Weights of a small GPT-style language model, trained from scratch on English Wikipedia.
Size: MLP 704 SwiGLU, vocabulary 2048, 8.75M parameters.
Training: a variant of Muon for these matrices, 183M tokens.
Each number is 128 + 24 x the weight over its row's rms, rounded and kept within 0 to 255. Layers, rows and columns count from 0. Numbers have three digits each. The size before them is the row's rms in percent of the matrix's.

# layer 4 attention key, 64x256, rms 0.087, rows 0-63, columns 64-127
104:160136105133180118138103133153122127132137145112167134149128175137167147117138139179111109105125128138091103115167131096096157149135138105133114138147139138109157139160131104140131122108134114
105:105116140103082140122118153128165115082135166105102118113140094148131150148142121142112111137130104141121157125134117102115139142104167123138115139130096150097109094069158101155154105167095164
104:164137115084152129129154098144152150140123101135110144128130148137096154135110113164116101115159132134150126101139148134139166123164138128164107134130147165179114105126131184135121196113113129
095:143104178137136115150137149112127120138086113118148128096135108126111130102164140140102138114120116136112118139149155128136107100114095143112086161131121097110117154105130151075191156145148133
099:119078140155089145104122164105118125155122120118103093131107146157135160112093120120113131081077144098120115121112092149119096162158135140129087182139147141116155134143118106157186139090137107
099:123150148132157140126115153113144150130107113131144156097174102121143113130111148136118105089144109153144153131162086115088128148148114095136128129133173143077138093148145115163140175146179184
096:135164120125134119098100147114131116083140142129144140100138172119113131122131122136069127150116145165132107143121110088105143159151122146159098155175098109138166154175111096098139144131135098
100:165157123129105113154123116138124137129090087092108135156113125121140086124157135110142150143176154129166149133137142139115145160168092118130119157077120121135132138151130078135123163142102147
109:147148148148127098118129120137125124097107118103210130140089119128109171151122140166131136130105161143151116103087144137100148137117094092087107138125163134121139116134122136141049138130106053
091:129149167142115130116135183140106128138080155140170089151116129130142128121102124171136174119137148145114145142133117112139146140158100164126096132113102124135123145141132112106111096138066115
100:134149092100122175187144096139125131113207133128154123099177129099135146116122142125123102120139159151152111162128150128131122140132149160145116140112117172096143165142187147114118119172123130
098:139129135138161132122142108098162145148133120101146147128095106139115113114106139138118095116150156125147123167142130193109118088114092138128084144175114130148141132141116129127141164100086161
104:131178114115137131118101137147129103145188103149100123149178138131114163141101112142119079152145143125103153163128104119146141156146124183110112154170122128122132142132129097137116139148134136
097:135145107088081140129131104157124115147167125127085143095144117127132128114111104184114123144132130104151141154143087136107080129112147122132140074119106151103103104145111155131154089133152161
088:136079113143136115103136103144136138104152124097124159175123116112167138056156117108150122109157140109191127137128140145141117148122159163114123173124167117104114136161165160109107110108133148
102:107097172162130128135154143198137120091109102120113104109166112081076107114180118131154138160151079140095133092138124128111110097137110106135147089160122138152126099115117130125141076180097178
085:129103104173090144086114125148109112105122107155153105081095127104105121138099161138159125129123062169136129113107150159145108128144162155109127083138112113127163112155139110124167110095108124
106:167156088131167113139099167140148151159140114150144118144153135103097105103128136148132120107180146116126157100095118142102103156137149111107119146112103152131165152123143135148117185085159125
093:140138120154176116130134104128141161163078097130121087142107188168131129123103134132121106097094101129134153135133102160127206124148092149109125123159195135123145149138075125074073125122151093
095:152144116124154116157093127141094135131128122150118123145134131149106143148164156159127176106102139109139165157103112147131116109150146111104085120076154120112133158150093086130107170150115107
099:125096134109139152150164148105143155107130088131088131117138140118120128141108168103134060113129159121108120053152125131137126119148084134177150104106104183143121119112142125091145095168146152
092:117118112153121120159136110115114117105127086138161111128109154112171095079062129126110068110098165134098122161105126121152136121104107135166146115119137149137115127110101139126108156141123094
093:109176120133144138140115158118129118106134100193160142076162088130143111121128157108105149154118125075105128113118137099147141150136085140111154162115135158096125123130126127145122168092135094
100:122131111166083112127103157111135136121098134132118090086110104123157137133139143109123128143082113110124120145107117163120138134142124116111134108118118108163105151125143120151159142147132131
125:131097129100122163118106127133110144107174094141105127108109154113155105132112101130137090126154082128130123112146156136115093123108136139130178116150141167131138135111143144146149126170145145
097:099160137112125143142118157088161157162087153121127114134121146120130125126132105121160157112160146081141128112097169155087133138104155133153152097159131152122130102124081152123088143141135135
113:100134136155128090138123112122142101123121165095162108137172142131124110145136167132146109123079132108117092135102156170123142106172130148109099100109125107115122125132072158109097125115127094
101:120094124081137103157106096150130127075121106174086165121111113122111125156102116151136097123186136109132106102166113133140087108076150163158140124117122128135148134115142132118095107135140159
097:142109163104151152149077115122122136158133097132101150065164138088143128114134123150131112138140128087112138142153134105134113133153129136123121144094100145168139107148127151112118147178154135
092:138151134095164172137108182125062200145144192118104126121093111141130129138108108148109148156150176127153141109112134115157139083105138122116131136104129138100167125131135125134165132128131140
097:090139114147104158128135122087149105117096109120125110118139083113097110118136115166133137118121129118140127118121136151175110170124114089092165137111131109120126126119105160161139116106163106
111:094124106166133136117126120097095081141146135096153110116103181153109137129121117096105123103112121134119119094133176110143127123161110114107136126123154134124100163136144141109151107107135077
095:156137173055125128181171093134121105157133152158127154080136108151136114156116118115114178128128119118127131124154146156147147102136157145078128141128148091141130101109111096115114133141180134
103:142130143122140140121076155083133138122136112176109128105146135131113108140099137168107068149101118114111167174115134102164098142105142114140162159128126112169127127133141109121144091109144139
093:117125132184092131095096108090154138143124163124122149175094142119154099157150122163114114098127124117160147079101163120159153121158090144172116156114143111079121158142098108108152110150107140
101:139116139142124131127105162148126126151117157167103134105105121137119125132087085117116100166129121124137118116106138112092072122098156147147164139119122126134149128104169100152117118161123202
098:135122155130113089119128140095139136106133116120090110144131157136113109098159071118158154172121101098168132158104169142142089099154155126104136095151137141117134094168152131147096098133107109
105:110107166119086149141137153130145140136176086118099138142120117082129108122109127076142092110106118157132105088134121130132146135122125128161161099103134120172142158121119121088179093141107132
099:149142099098143120114110141149116141135165128136134077111096117140125103117146117127112125153161162141165131172099116124157132083115107152134119153139118153121183086086101123155127144152140178
092:124112081136111160123109094169121109133134108151138115162155079115132103094137095118124172142141111137128103127125113107102116110147136132122100175106077137126136131135109112136124119121119118
098:158155151155148146168111116146120132136135127122171117183092181160111139130104105148183121116126175149116119140163145107138124144164137125097143191171135134121116118111123113132100180106176149
110:128116123132106129101155144119121098054149148129104096125137108131139125108124138156131098107114112124150127128123126078141118112110190154123164118115086128147114133124143133108177034151113143
103:147105075132135135151154152171153163129129101113050151088165159145104122169126103128130145157134136145107170138148118128150107105124129146148112130085134139131104073119112130165157104143098101
098:159120175125129133127106082139155084105103131103092111086181114122126151109130140121151123149138152138150109093125119140138151162123123123149129128111099120129109119127125125139198110184131123
101:123114109132115130097114129107101110101127083121142157126135111152135147155127121169103145115148122079122105102120119114124132114114091148119100077083139172123126145095137117128126122104133126
096:124143152137097109120123127106124116134152094120142094120103149168080143123159102130132136143109110121105118134086122178139176118112124134137110169135147124105097148105117118116092165138175091
091:115137125138147196154119117157160101129125123111132112112119116116165105108156127100133108134171133128109119127107135137180113099113108125107097098147121099157159131109086116158126122122103124
094:100151148145095143162125079147110114181118116159164137110141078081103145106122126110131121150107139114136113116102141129175119120144151134119110152156127099116063093129170123126077141126140108
094:160158126090129124125127074127105144163096142115157093127181168154140094140141153082142171158138115159162110117143146153083149141143123109138113154126142100131113135121121165123139107149118142
098:150124115094158129123073141158104119115095148168161140138130128120138167148140178138082154095140158170116080099064120142100140175113145106118092153144148105117123121112116139104082142155164093
106:101116156138069139109128137094163096138100187091148108132129139121150130127145159135102143141107134102133059129090105138125151137134132131125112120143134122109122123142121124148150126127123100
094:142145137154125133178125120115097118158100099126090165161127132120136174130082172135119130123110140145116122116163155103129129146115120162129080116135193138095130089159110123146146129170159115
094:130121105098122147142161119160172119153128103140153105113135095115094148158087136141140102194141168096113164170161126169098129113164119107114153160125103127131122118166131131092116156146128184
105:123138166155111130120103112127150094100127157142183135121168159111154132147103159124141179112089129165113097131107120129127137117128144142102091144130196138118128167138112109133127127140136122
100:130115151139154154128149100164117066117143139123140157135099129089145072127093122168162093164126110143106138150123100117113106117149109089155159104132113110115119099113134150152150088108137134
097:131146170114129151138156120131141104133149135114099137126141140123121157139146107130137114162101111095135104095094132099148152113118122152121119110131098077148113115155138154169111116128144132
112:131139136096174122136056132187105129151128119164130116126140098102138159135133116117089115092163161129113112149144090099110162132139119126110121177143167126099124098084123138152143156143129142
092:135120132131135121096112135153167166146130161110090139152114123134157121144168122137168099146115126079094122136141135165105111118089171103165106153162102128129143153151145097122163125122105156
115:167120131141149154143083105125117162185097116113194091148119140122137136133107151147114128164125160146101107128120103169102153139111134111112091181089144152131137111148120132146118153108142085
107:151102150105124158095150132145122150126099148122140150093088116142154133110109106150116140139124103120160130110113170120124130151105125067159120163099093138146131135082161148117115112144130179
098:136179140123173121107099120096116135111141109150165154163082120143102117076108179155115159093149096142122107117098115124104128151151127101151104126135148151153137126180124115159116160154152143
104:041108145165092098126155088122111118105126125121129131132122129166130139132121118148129137148140125128097106090140137124129128077124143129123147119141133109166140128108134132083130096133080126
097:127120134117161143136140087131133126147160147130164136115098119165088153159130095117130125143102090122116121093085152121118138145156122131127165146097134116133143091129161136118145103166119096
107:124123122138094065132113121073125083129103134134109166112108138144145121107162119175107172086128110162145119119147134148157087185114102143113146141135114160119114161110137149119145137099081124